Weights of a small transformer language model: untied embeddings, normalized queries and keys.
Each number is 500 + 40 x the weight over the matrix's rms, rounded and kept within 0 to 999. Layers, rows and columns count from 0. Numbers have three digits each.

# q: layer 2 attention query, 320x320, rms 0.0439, rows 0-63, columns 64-127
# k: layer 2 attention key, 320x320, rms 0.0433, rows 0-63, columns 64-127
# v: layer 2 attention value, 320x320, rms 0.0482, rows 0-35, columns 64-127
# o: layer 2 attention output (transposed), 320x320, rms 0.0968, rows 0-35, columns 64-127
q0:513512473571490547472420492495511564506514407377413508627451431480529486541570543534458446522504513509622468466525448409460501538511509422497415470525400430469485570584489565586599464513482550
k0:510455570541485523529537511484468558490486505525436465494553512491451463453459520444487490470495528502500446563501559536520493489471466542476450487459491472478551498452463409483532491454512551
q1:533500394464539459426537434469460463434533461531538506381491448502493521524463456435470510455533465512532493399473436522518538515512490562495420477515467512529486488504529484512429564488559501
k1:507582496480489472478506530541508489502430467485515534519503554498512510470551491477459526525462537488545529498521488546461481541449496504482563588496474491475457496548545549519486434576505458
q2:482453503452533536454476460511466510541554469498503537529437460487517529522541517531492421472499502456558414448508443468465530560562488434475447458567393496528498546535472516561567458487515463
k2:470495557460527547509542497472509498505525531465495487497514476478546470503519497530463483480500488507528431496497522456503550514493538509512474483444538575472544509527542549534496490539447499
q3:501472477464522452438537461583498458380512496546553465448508536529476542468409493517527519482471535512482546559486497509549503506482510533523476457453509505592495531444456496438562575509597478
k3:534452496575507529541497533505461531556551478402511482508453464454574492499540515506543495553540500501488510509456472544432462490504536470500438536561458496491444509505507535540482496506477457
q4:530463508499499476489451503467463550555549505488519567550391434568502491531557488537504474509537489473572469443507487464460534470564453475421434486526399489514475550560536481563527423466427460
k4:529443533485541475480499520455501497558494524551467458518478404489516481503504534465492487499443514496536500440502485491521503552517494516499490488515609585483586525408440504531493507495533506
q5:528443510521499493519481437499482491500470509504464520458435470545526522549509512575566483460503461513543415509504558452515506493457557462464475459505433525507491436490497534572492533422529492
k5:539461516496468524541502484473512444514493493457497475500513524518513487516494500512474536512540523481526503519445536525536510517525483470530540503481564434493490491498491495505530519508516497
q6:500453489497529434469467462516485455443507465510510540544541499585501497513449532512500568488485519467463497542506545484564452457472532435528531400483509441565506476467436488497473550514534491
k6:394526471536466387477510525543483503477498513450510547479469493530495490509492528435499486536482501519511522524466495500515545510500552486551498500543464485550510494511541499479459473519538485
q7:444434485485448516516495517543492526579473501468437511462473463487521428535538504485500493473452455528539498476497478562461515519535438529494509558472543540469509494528547491532483489517498508
k7:440501535483547593476517549401525505497521461517473477497514488467492491444539516516511540497518517549513520508505538470526500522507567545509505500508532485501564537507454436532472520476527482
q8:462520411565531500528515530475526491460539524526515474483513528546579574474454484525482513479554497499466474522492481466482491476459534491565557411551539538539472440514524496493478507488490485
k8:496527447494439426535520510545488532495504526556569515492484517434480554485476507475469442506527533528500502494489495496488515424533505491501536475483418487491494472505501493500469453480467585
q9:548541459494492492512446521477549467564481487563482447495531409500398494527526485534505485483536506547491422499470450536491499413502503626477495449455446547426487510556494484483546505455515451
k9:483513538487539533546502526436536502531450482471452529498463522513524492506527513544478559502473513554489439503501503539466446467501529517527480517512455513464488496468601469539499552495514558
q10:501518493477546448457588464512548521415479504509449526513425511511491618470452484543380501530556569531457469432553494476531413482482556452470500499545544522534471492581501486536478594567482502
k10:515436561483475517493481537468490504480490522481534496522452550522548502473552488515478409501519530455519577475550511530470498481512483504512486457500589545525500549457500455466493448493431482
q11:519563557521475432432570483532484520418511493477580513526459498515444480453534541469442528484517496426428478439519500494496477506498489512556500510519557513558519545542535494497506537480545529
k11:448469484459566577534477554477493501501450450536443499522523505500518574595462498540467507566536571501464538473505480487424508501521616524507499486471589477561510474445477469485472536452486478
q12:575477522530501403481535528451573429539425519516496523465489581540504483527536485414449530504425566580450565531558505494451486487538541440564501463515507539489502478506473585494539550387458517
k12:515440473502505445515548448564450526480533498419418488528460539510489502454475494497492482516549392478487504474496474525464515522527484493491460484512466499484484504518515550499414506489493586
q13:474552468552525492528519479525520561438508486534490512530502549514491500518466489562459504488538521524472475506537515473482516448557470507540529496577539550492511614496485521551510498527521526
k13:515407550484507489476491496503556435475516558484487518502524480483485532502489510472515511515496547494539514509517519441515478459523550558531496470513512522422482538511480468518521507551505484
q14:511482526453536475485498482525465539484523522494504465512510409574463479488369505531565551533611391410446440529447494572512562617481520540452511498477513510538525514422515522498475532502520487
k14:552495472533515520466441527502529489548492493516557518523535566486494469529475500500544474503504559545484549513458537512519454449494505442513517560449476532463510479471447479461504457476524463
q15:552441492485517510558511513525451462516463519548470438520513465456517499513458544506479531444497463526498408476428545527490427467444476505461476499535523527501466533498503478463466526475486479
k15:408481479444484428460561447545486516566498465381483495544437571547523461538538522515511478530494502475530494491512454521438499518509468481397500482448458433482525478552525521516530525511510585
q16:545474468486477473459506465485606539463454484410500512509505526549461538433481459520468504526521514438498577457572489461537528509504574540510537481448548524506431515542493520496458553536466496
k16:498503535440466553502525568415433470482527524596519501483460481488428514533606525497513540359537543504504495491506494493380528502528478576505514466479499491515518560531482490444529543386510494
q17:529417518446548487424604506445487514491547483442488523462574547547513464462404471530570491547472409493483516568479457509558547590499490466513532516450521504504547511457482485572476497525503521
k17:560500459554463504490535457481581523496502570515496557471491541460389459509499501488472489509508518477551456528437529437521492472466465532437496474500399538410535466490433643412515477475538510
q18:557515447454441402576459476490529506444535516516555484527567503460464499485439493478452533506406542497539543468527514524568460491498523499504488522496493521414513549515455457473513440511519440
k18:443530549464573475577424479470430503565474487491492511489451532560446570517574470542535511480536476497506454471447428491409483507440504506509521542490459520540455442461641529475472507476492473
q19:475461440455524475483517489540539549471538475485509515517508547472521492499497461433492491540472506497496508530533520504492496514491561473559525482452568538485532511525548522533417452526467485
k19:537476503482462504504511477496421496460569529506530516519517507455460467545525514443556512460556415549501539508473559482409532535516484532449485424535459510460510519563454597431531494429496495
q20:443533485545482476523498495542509570525515460500435479541511448477521531453506523451524515446531487555509503484529492507522439517466540538520524491510491530468531485489500501507437467541468509
k20:542529514408441512464502518511566478525522487470532584504466596468575466444461474519461535505508398426457456534462565526439469490480535430498559492594470395468414530509532459510546447498521484
q21:552516545547488515543510571469470429454561537553553448548493572450433549481564519466511537482554492542503515442469472562557455543443564497512483552530474429475511542456480507476521487543495483
k21:502545522441485451466470458502534558542511483515542495531572485509530556473491500505515463585529531444485536472533501475479493494519492505494491546494523472515497487538508521485448396479578525
q22:475473546477539458470523492550525488451555490466543486545489472535548429525501492493445518491510460458522503546503500561506531519565508428501544536489547550553486478503527509453521495481477495
k22:555416505480598572521508440484460503459499528564502463586595481497439471525483393505567499492533529514506533512492554503538540503541449478520486504460562472527510470503490555485404501520516508
q23:402508522488610504402502472463489453551453478499502538504491533539518548548476516560533528476531469479541506514516522393503513480446503459533507510477519491557485462500462504555453558450545477
k23:572426488502507488544475542476485492563525578606531511482557447537355411594459543467458498418480584471456537409494589458545570509539455528495556491498513489512538549517496556573502491411501454
q24:440456543536488477502514434526541488490454553546415445500474538492566511524510482488494505489466516471516560493484514547476486457542457507515528498466537505560538490487504466478544523470492580
k24:491502466500512531477556475501523477490499552448487494487447489536495493419478500473560563510527467472617564477434506586508523513541556557488523417532557509475550503510477490503453472498509461
q25:458564511470415533532533494577496613451415443526544507566511585521572522529494481515520495555498526467541519513513501502531518548535565441526479480551544487440507494453502454477461440481478459
k25:544462466580563513515426542487490541490537516530465542508546453509462474578521500520508535453527499516502489496479582484475514498390479491474465498501496474459437485485492605516503507428491489
q26:473428512441354562416443481486511487544501484475518521474497504505406439434549483547550444512436475502454451462493477480476507471548533511515491519506531468473434488556479565532536482483439529
k26:486514503549471474404564540485475516540507542465567557539483519504487530499499547488542509584521445508521539420481455453485513451464595538524483456484487527523512490482530546406534532445457491
q27:579555494550464538490539527510535463433428478528519532499487520513573421484520454478476466578483556517492550494543452489478526572525545428449474559515555481526490469476533446522461525495461502
k27:521518464477559522557505477509450480467498491551569480400535496401506549525463492521503480435571545564538516520407523497479471466464481504509522439474565519567410426563491485454484498446485461
q28:499465495577470418453509534439560560461524511503393434477502444527542520445506426531472466521452463469495496471498501516493512490468479501367512492446518467482481466521462433577503505473483509
k28:489531529532585586557525465500440507461476389489539503464437522398529510521535512549540539515484460574536540522398504468485427434513504443498493519498603461480461470496530489427461477492464498
q29:526523505485419467478481476532448460463506510468498535537446492483455495496531473532515443508508537584470440479477427470528445513497541536472493477526470515528524516553552504534504486555496446
k29:482505505583471488526567610476490528494529439454466530463463493453604523600531566494524544480500498444468533445522519478546427529559578447520515535492526461517508450535577500390560550552479531
q30:495485548483535466482481480510530437423525479526590423547510503504500489568542473466511502469515547561495476522537506542445491489523499484570476494533523487496583491467521526604529428482496514
k30:572486464528520565505485504419516497494478490482576516501525516545446472520453470529459525526521487523488496488475547534555472512488511495564570538477523505462461478501473529471497508483510488
q31:536570514489503491485569526446537540524490434447448554509520557516482541522553496489500457529472458464479579493553528493514504508495492541449555500482452448480437579396423545491461515487542546
k31:503460490484545464504520520511516494530506546488459510509507488498503500491524508525489467485533504542508488581597464409503473554499489549482473429481500559473488561485466526540474463477426494
q32:443468494403517507505515446562420553449554393469464391426508549486494541622479515485574482516526522556470461416527401472484548529569454461507486418448502522463494588524541447547569529434535481
k32:517494589436463476525500465531508507526493477361470469519548486521519496518488501533474471450532513408575475481547442496478547572502474520480500485454502473480567533526482524525523457529428553
q33:445567524524587504426492519465494511438462499479485523576472573455472505567486455546552493522493441559522454536502496494501526512516469432444584535486498488456488472475618490482473539519556490
k33:514510553490521478530543480508534429538470539548468512484505483476472485502474447442463514515507537561466502445485513511448491459478462464542558471522477547517487503553572492438523519439531479
q34:449481477455536486524548467543489433373507480535505468479556543525517550516442494507517564516517529489464523467537460505515529545517528442469547462507558514498557472488508476540495534501591482
k34:539472524481476436456485524493469483558529503492488542528448512520507477508509481444454470558510483467474503522460487483460504507548468429530430528518495510527450509431474540547551468480498462
q35:501590483510571451484530515492506487533478515531473489520529530526480501439520442505501493609542487546550505565478466526543510496458521450510544501468531491463556477481507487439476524479508474
k35:523475547579516495533488501470491510499479517524514492475485537437451505570458484490493494527490479531513563532478508497557503404467447492488504514436447450462513523469478467431525519474557523
q36:479477556499491476445484444540458469390507479518457526513502584542464541490456477554522508486467575490501538486530512416513476454486524431519496421501560488544511512481437436490562549459628491
k36:445502494516532421514505505544463476502503498436502504478496488568516609485445540477516594539494488486496514460473452513424537517536555410527515469533444499547437482513522499506449521471509457
q37:415491540474493467504458537524543493502521502474448490529524566486444540480426543514490521507451540454489434557560553500528483448450491504498561506534470449533496483517433463531486531561529509
k37:453464510482476425543414505571471484545534477479541493507397527525519522493475447400521529562483520437501549529491464538484518488494555464455484505500441489501486502476551470537448540548520501
q38:470493502495529477523586559486509518483497523532516498525505553477531463448463514478447544536486503465408561511535508568576489489502516544518592516443607521513483531508491459469469535537507574
k38:490496458519490532464536467506538446455448491503495512476441487512495385488467491499493446468473510534484502500481457478504500477558492577479460482462495506495493491542529569499487494483461494
q39:524379432460464512505460482477472500608468517499504495460495479513520498551479522531526448496476509471498441583542534461459527458488527500441444458480411500572498490525481535542612461391456468
k39:482470458544477439516506531520528488513476521436534465529488496497485522495524519432482592523426473449505477484493517441507533494482512498466510508535469504541497559511511496505535480498473492
q40:407586556480563488498547482494507511464563492459499496479519540480547606483454541442506470544528511454514491497502547518500481539485446478537502552535513526532464567505477456473516530617479568
k40:542470535491542542479484507516534449508468524554515563508526515494484419562474435482518440485504453517504520482575484495483524462538474552491473431529545544452514498476485527461527474470455493
q41:493537429468438471522503517470469517460481535531511441467503524496536522499520474437461532473494522567399570524456496589500473524550512447535463522456449520452496480480535516510518519486520519
k41:550533464515486471508564504528462558452466467403499455459483478442530467445529463479506499555519545584517463496485479550524374491475485418513491579540445449488433487457503513501480471503405469
q42:427528489474542505488532522487527509502470500521532492470531477482501519550484522458451487489491515595537485454526463492506550542459477561421440538459558529481450533513517493484454502587526488
k42:510505540458552585484499558419538454517442477511480477513543473464481448518548446527489483472461553510521485483530543471488439471448536530517496494513468520458542511469488451472480512477488515
q43:468518535455521533466444492471510524573496431419477484470512399464480502492536539491536545428472499393649480546499563498498542555464515582522579492459456423532522455517549491500489444472492550
k43:510530494523542570507417518465556495515500554583510491514549533484496477519561450562508558429475454491434487486528540468462467528508490515463500511510479521508535496468416479472489510483552482
q44:506537504564473455463456495493493522440483473500500580549498494522365498538490441527492520497534516440453515488504472515477507483487490500503476453541539461483485453530479515535515592442562533
k44:435511480476494614511487499491518446472430496491523490483539504465518556494461425491473484558528529590499477546439509537571546430478555489543486571468512509528490529468563494507519547452448512
q45:518477536481481472481566501538529534475534434481508466544519546491549544458428517527471517533477499488574475418464475474514496573504479469494501506489525521467482526499473511490507450550526547
k45:493500493453520540450466575445565454509466510537423507501437494549494498507552524500503538465508484500504496524536519464505483555519520542498515493540589492511461454517436487531560582517561537
q46:561446498486529534578572502436479534506518489560511484432492573462512484441524495504530433538446442545559524503509507478488525523500455519445444572480476526453459543461535493468488477497461541
k46:504510472540486480465588422555452550533569467476467469512468455541483500471430502490496488510467445464551491466517427450475479493586465518470442428523509575459486443564501540518503487494505539
q47:552474446477524468435489475502452493483434482510550534550442455583440490513414478485484507525559531494495530502523503512383532449523519527459498511429566522502501534499554473470457587444436468
k47:541399531497496491532503473568426480477464457495474466512473514550485471474513499495465444453471540494470528476476481461508533475473433472494468480486525443559485550570553522510480549505481529
q48:541495452498471476518546451493536496462465506525475546474510561517553399499507506439457518557470487529441546461508474544513520578485495456494557520469511488475504500487517481504463508453469470
k48:461431435504543518512535543485466509469500565509416457441468564475458494498491511499539465448509518547432476431493499442472544542479519566517470506559507551451464499567433531480399514450450506
q49:557455466521586461486573479504455507522524482520481505573517527439523451506580509489525411569486486528503587573513540485457459467524440482475506528460477532483436476457564481450540504450497506
k49:479473492518506445550513435513491475503511496485481479462483494466530520472500482470485515507523504504498484493492470535503539510542462492493460501496547460514498482514524533526465469523492538
q50:508554488521574552496548468534425484433515484481583506486517477526582483484469495446507570536544507458488488522530505476531467539536539496482527543522569531520558477510564472491484497460509498
k50:476419556564514461501502466505496485473524497541520478526556527515491467538495512526476573479526534486478558473480537497514506508546471509494508407436600490544498519515515512485518533487500458
q51:457505485530518570528475553478486486566536523527458512494487465424467493521508489525567454554498486478494483482465487483499441432577423509510478501514464515477473470523507494507495477474492522
k51:496519525529453442544492509510484520518506497437501519537458453503554534525523510509465518518470469457471492485481465518504519508504515520455498484494489473593447547498553459525515485533504462
q52:526432491488500447540538547459511565515549429470492494483493485551497502489422510432505585508477443493444469500500489492469472492442518587497575566488508534482469567530549485466509493545489554
k52:519578482444544523497577529473491475487472479539407610508466464434576512444496499493495483536533402534542437483529417500455449546468525537428508473569484493478448471488535519471568556536465502
q53:501498531492553544511415557564424468521548469484511462518476429415453494514551506524511482509475484531480528484487512555438480558497459438520476514575466524441460457525529517520413475559444490
k53:537477500437498499487489489474457503519550470538495493459555540502552508521479438483448454473482484478533426528498491526513515482486476410514517537471534435534507463523493510502529472479434522
q54:514470466511488518492565479449531502516476537482467523443454502492456538507528452437498469571511487529516535516521453490560537498546480419453444473458476429437486510528496524522496431465476543
k54:516555516523487488580459437475556487426455489442404507525443461520531485469471481478460569583477421488470481555462490511524430499415447525554528519488405543399433573449490470523551512467538486
q55:450456508552468493528529457568552470475544471522555436496547531561531462487466542512507588556469455458500498528523522494484481475524554528490459566483556548505510515517546488547526555502481500
k55:527465532506578530421487495505525509462481463522595505529524572507483540491444537509478481464505533537504528519518485553518534499516454482475555494524536491521472497514456515499557508510512502
q56:473479518471516468441533545436543517514503505459519497502536547458498561450479536520464550537470532477489480521510512462523475501453528438442479535477476473456519487516459495441534488471557546
k56:501507516503521518499466494475467526491454539526462509546493456551479475587489500570452456503482535528466478500533418508523472458466446553449506506486570548553557450483444494504434447434400573
q57:419503490501465547518461553507517470480496568529558492497510517547503472559514417481534527564483470494474487556455546512526500499483594492525477524484516530502568488485475462501458423480522487
k57:519474499508482413500453472487539542552464505504518509440572499484528540454482472528566462489506492537518515604497531593457512450517534474476557540504435470463492480514500475495523466485539467
q58:437527489523518543533471489484516545488564528504513478512552536519443559515533422501485437502527517590522490452481489585508512420536440451499510500555475480440480491538492467407534516572463485
k58:537503591465518394494522441493498493437436546481523506543514499520540475503536512479478482515483448472545464444600514532538397452529509481546486515538599517520503413464575454492524478530412459
q59:529468517519514502556486474479546509631430483490464549506524463480445561540454544511499465453378528495529505540446539525447447452515458556446485487481492484465447488522471579487485473520471537
k59:457534501510492422513517462510490485506598474432463497529459470436532425421579482471532515516483470576551563562460488560501413375505486471548424471541367506523490557486592530475513598532493522
q60:492493511472508543524490554447551517560491481461576463454489466506482459516549467541472500469428477495492481619539522441524506441477519535485461504445468484531469514510492522474474487533454441
k60:484476501503556488415503457508420541496514489560493470568575490447517478453428487465488406447534437624483482500548527516448498434530508559592651494499473507511552464512536460546499471493548557
q61:520506478523522527527505557555461531458466467470564519497519569474538497497471493550503571539484481513502450508468488502534444484443539490486471518503486515497583492517557505441515491477494468
k61:444475460495427477449499526493462493507551474493455455515544481553526479477522532476515523464464539461558533507511466468560496500533527559473488515482502478528570451516513526530540491444492524
q62:504481519422504493487450452508515481506495556486441537492535518501529538453414518481538482454481405519487491474477523494507545526456545499518486514475503482528517503461419518567500517530533510
k62:581537478501420495392577534516506488486502489461595544439493536485492507494506474517501466521495509485466531478488521448476486490565541428399455547518462563475508513502470489486488460434471448
q63:522486523538458510543478502515505539492517427452473494512452475483468401524517502566584570499436496390568483485518487496522497597491573468484545515521525538507545479489540559486462473499510461
k63:527504485491513573478486570551541508570471583542562554505499578388550546521490504460458427559581479550466573434453499546469540569535531490544536484558510511430510477535409516453571558573487500
v0:537530508448539496551469435463425544542490446463450420469508450461476527418541497480430460516475527482438499498500425533450515421540467439510471485468473509527526483475481501474505460479499556
o0:487565448486471525458491458467517462438582475565541512527517514515509490509499469457575512521494434467461573452492492446497514563534572519522536524516582520518513461479425452563446547431545513
v1:494457447497503566551517544521493511469450486488526413493489453523503523515457526497473468491542462599514539474485404415456415533520554488516532474608519476419477466528466501505506453554510516
o1:503468477513559492467477530499510482539511541482508498465498498539477448451467506547467519500452500537512493561509512506585604511525501487428473510494518517510538468474543470469589543508502538
v2:486473464579505512458504571450523500483462417492563474495461454492485447492489470526482424593430436520460480474505525483496479477507493506511507531506455542470522473504508474456478439528515445
o2:465553530497499519530482502513549488424467490488506422548599473505511530549514563509484529497518530535488567487459446553495476496493501465568550477506464516553494437467491506448550459550545482
v3:519531495465556492485483517520485559560455490484430471520519550469487448531543520498543565481546530562530531530476557507468462499531547499505468523518515539558565449456426513576558469515471531
o3:464497463433492497480491476433469509506529501442487511493470492476492489444532459438497568468474579507502520509494491479499497510524474524544577497474481492488506532558460504468469538521492482
v4:504452500423465493550548497557504447514530512503485538460514486519502537504518469425550471433505447488556493417607499541555505517486489436582570523540543452546450532538485446446532490505436496
o4:534468477522537544568503481456473508550505499514475511502408536547405437539485561502519491428594490489569539484572522418530466458496502548443494504521454442549537574448471440465545558433527473
v5:483517499520546512522513518463585518453555533431472541429570523469483507422541519540513494482446452560441458484460467488568551522447492453513543381505487471517525471510495419452445523508527516
o5:520561507537471450495551469510501526519541508489470469514517391435421448569581418439456479558481504558494504425517473513512523517562500487497456513552500538465485506521497512466527469438515438
v6:547460472488519531457482535533599473493489538513446511489475447463502503489521491497517512476496502483509532513438514531524547562407405511537518478481452531469539547536534438526544511542513540
o6:569492526408485481481509535525525489457487537521508481489468499476440506450541512507516506448496612510414531486517510486476511514517493456509505483464456470535474535497560477502401528527476515
v7:488482456463493529508507497529456485513520498508512418460467482571532539500538485498559449509514485504510468462486513530516471472553539483561516516505570529473501492483493579518487521518462481
o7:529470419482451553442560496518538472507466553502547502473542476521491416450483525510513560534491496448560508505500482501459479472559480502527533548490523458526446519527536524483480532448478525
v8:521599560538490519539534497461411558547512511475484488513504518503480401538478444545502469456534528490498462431547467500489496489526494548488508595455505470465460469507496523473524507486548413
o8:462520534524527470500479490493444471504534515504484500517532519487537560500461447520505528493510500508568463550435459568474486464507498464526523462554472488509544489519444499464473526461583521
v9:534506517485536464501433484482539510539541509431544478459484492460526508457504501529525505497510458531441411531488512434472563463423480496546459493497429592476474490509646512566403511514433577
o9:509500488530479462521610548548473590517489485395399497508485461439558477472453507456422493549543457528484537410548512605527556499438489579446536537492530481519492517501526445479493563498432523
v10:510534510481503539541374474546452430562531489454479560436475552421477501475503563487487530514542510464527458439373475497502473444469469513534609498465440441518510476540449510479534393585489516
o10:508524458535546459456511515566556498471482537506512482512578472497535444542479491505467551488509507505451498464494549488576557476468497513548523465425467532509544469460521511493542500423543473
v11:545527486553551493512524423456458514545565493449532513568466487538510513569518572491522526555502508498508457494504463458494458504424482534506519426523486523478524498479507558558489468579496601
o11:527531533465548469471464468512533513480540480483501479516469536432487475491509485551482471474620522496520452505548466521546544502556455526500495533520525515443485415456539476482508553524496535
v12:454511541480537513561486512495404550456527503487484477494464472472489539497463549462466420455535463497537425483538488565460517506513511529478495551520536531497536524439427459460538554477533487
o12:463449526532535515461538484515501438454465464439531545506491532452512483469544506518591506531521475464528470536524504543507495535539503475496428420447522484464476491536457482501515423502480479
v13:473571523548527439451498512488450573475483503496559439481496477564484460440549506487464450491566427482474518486513463490466533499550505570518408482483479534535666489479597461453401510406465508
o13:487494565471499466426613482486522531505575480457516478469436460470565463494498440462507393584432483528538432539486514544611449542448534480537514467559488533555485539556509503550431490542463502
v14:459478431475491520511499487554566515494576508540430502410507494494546542431525558552584487468424549480508465482509524510524548453544477438506531530500488487485479443486578519510528467486527574
o14:454557515536464428481544529483373495513528521500517414477482532494475469516479485417474428453504519533483560457470501474497476451523426504542504508480532500559531501512458479489413522544476473
v15:428477413544519468544513579464485509507512517539566489419509440496430523473473556478527492487536478625505528505462449465469432496478477479569486508449514400458534433521547581479510511535417390
o15:519479564511471459430544501512556575525519526498529493510452462495511474482472521504482543515474461450503487560527492504484486455511525430566536527533526491542504490480459575524641523534597478
v16:500485592516476444441543506513529429522545489519543529535507532538521522502513469525440549528450439452527528519521533516496479527449509488499503437469463524498493544588502468500508546514549474
o16:471518426420465494492497506434527431499458510505520514481455557471581499523432517451488494475541436474511540516505501434502475528565496502463498529533474478493525516492506527540474466439461492
v17:514412563496503552453556513437528452630541507545503559552440402512545521515489537552499516488439450437523513447498479526433558422533442550488570444444459505471447458549523548538479537442574470
o17:448526521496511526605504478516472538470474477615521429509526511538542473555493483480524480527462551396536569456519515509548495449524460445541546502485521442522551467532462484533420458533489490
v18:424565428501557513551483530482521506512520546503466369478544526510509497515484529471550527431562432457495495537491553563465578558490544489535510486530564520532467550529474512511461454468519500
o18:572402459534461489576548456453509561456522425484404554472473458497519513513546488508537477503545543513519471457557506496585503520494468473491499462490503463501504526529434458498554523504531506
v19:544438417514499588496488539512423506454509542519538455592488441546558526506490512499520576525571479577516606535403522541484508511452467533548455521507516551475519528498493549597501550527512540
o19:483522479541446553526478421495557490497492436474369489522436502503506522499562513473447512539457538450552522463493504563509502475494465504524483538539491505495478506437467516492556482503458493
v20:513447442519467539450540501518471525459460464537426486469514524528442470424527437467510425525564558505538466443535466494425496406605532583508454526508513474478492515507465438423522464493450428
o20:530556473482528529436451544484478425429501533421451535533515544488460507493505524433514473495509538418522547565563440482501515538505519522471478487419525498495482579502481510478484496508506501
v21:565490420453553450469512506490602448517472481413576486512471491492554534578562491581476503500465469454489457474519458471450583447579493480527531501424474568499418496526485528524534580523540470
o21:546497517476523519568475523461551519533481551518528486499522461432537455549507489422544527512465471496539519546468519552583476465503442531386573505490566406453475515480468429451417516499561506
v22:530486458508443485560543482541434520498491495540508435467464417588552472488488565532476495516504499525535535487494500470541386485519487530520518448479545520523491459509482499533566533538475448
o22:481544485484491484510559541534544497499497479475546448544482484469449503515564521519476556443483473527500505471557495473439559519422458529505495458446498525540518484528557557476471484545564502
v23:497474435477534507527530528524469365532507563495535540493404455549492474543504469537505556524447427484533530518502555469581482523536437492467543503476438511575556549443531483563547479521437483
o23:446508459459467560556502561473495494568494523448544491488539467481494507499517477491520499462494469495503508586466504546569570534518486521509457495487483529546454510489486542524491480544514504
v24:537529483521502499549516517456540433533472532450550537416502475438479505480466528467534508491513466536501465515458511513594484528441512454537530480515502503489474469472486494503420493500465496
o24:539480537539511443538434473501439500454528517505501469580519372537489469476564482393498427476552527447439501504479515480455466477602581428502470497485533532548507440525533544468513536489414494
v25:534406464466488513478469561510525510592530526581486467500439481511517543511450474510491470462469589514478506486519495472495568401517476563490569487486537509448526510446491489522538515501544489
o25:538470484429512573469491525525445542519452462509527502491490490506527424649523476453506489530500469489501565487543474517528555516494498478507517522417548544572518476520515510586512534458469497
v26:512578511457524480514496477492489498559541483441465480532530534502531434537435475523496559539514458483542459468504537463474425514534504473494531482520562493545545509511474512470533519511479479
o26:558469457482506524508513457555534446507543501494504477445560469506511504502512458497466463484445573519508451539488488461483555458498507426521520395447489504472500500495487535443562538504466478
v27:499515489473542456514516523453509452533521514520480507483499502462504573550418550448471555568581555511516541553476603493479509525461484494504514411479518478434509509505468542500480542539550487
o27:423494477491547494573467478537533485524494509517536485564529507470567420576497537499433492521536497535550490509408494465430500528522500461518475481487557527497463506478510498501495510471528558
v28:460477471431551563495537473474507431537533562509486470476489520521544440492550435493398608527485531529495522486542495544513571542575505485501540533553521553507549514533482514526458522548517542
o28:491441480450510482460517514454490480506502507524467449504455522533498505542516496453525480418503488488550545422533525545470553519531531603518497498460466536505476502536472495554502579476530454
v29:444428466514497486513511574539541392558547499544512565551438422500462492518531512413451604553430437413445548498493507402436497526471497539481505480483473551538524507524523556509517540450489418
o29:547468572430417492546501471549485504564516514522479457404563421424511477490443462455531552482543448492497494484511531573491542552493524521582547493454454442470484533490423565501500545460503510
v30:543466445452575466614609494572617454549451554487569458456533424510508416479504540592527507496483436473499481568461515572548485565490560471475428530435446468456481582518472509485516459486499520
o30:490457530523498453468489590505488544493537527480538430541492547485516461499549536511532504510556492457550500515501554536432486535472450526423496558569487498457531492459497524449483468516498485
v31:465519484464537513475461495476506480476477491591454478513509502468512484478559540544503496437473484476484488532594515472496580516516536491470355464524484524517497503434429490462506515557559523
o31:490549466503485521445532511491414559529515509529446452507525511443546455551467446530457495461499518529556441456446518480475455501489468541483496454541491503491419488565509512524479460562512476
v32:494414527565460521530535598477552501491532518467421461495427449476531441526455440553553509476542536539587418536482522463470532487495538529478530508510460577424478530448534482490451445435476552
o32:549538536613538477526475476500413457535459475467397546460510460410455504525519473483521428587474476486471519486504524519508504469512530572471512547495521548484526428470472542514464423448458504
v33:502480488512590483487545579503542491501537509593510545497460538519430504493490534478506541530410479439471487535416490464475555558495464451533543454465447465496499532492558515515512503472471534
o33:515518468523580548585532537493480549462497463474522480519447487461488459536486553522505408477595503556493532504494491497512501470548502501481583494539436540504494500418469567554435469553496517
v34:505539482456529521522551577525591488515436516536416511369562438500406461476520572506471480507557469483458459426536473528547454493519576511529488461454477465516502462418484417511461486403471558
o34:499447461518609465464520516503502470573470481451464512487432486518471556427522547492532489479489539523472494552528480408440516481558465587491526500515498562468531425498527534483445476432497531
v35:482423519475504490544492524487467529533556502505414409515453549444471549505459522450523508541479584491630539485456514492506417483493492483397528578564583535465505509455534419496481511529484543
o35:463516509484480488535467582510463521498525528538477632441499529483515545561537541574504556506518517484555499543506458463478558475489523525512465500457629542521512499469520535505499571478541471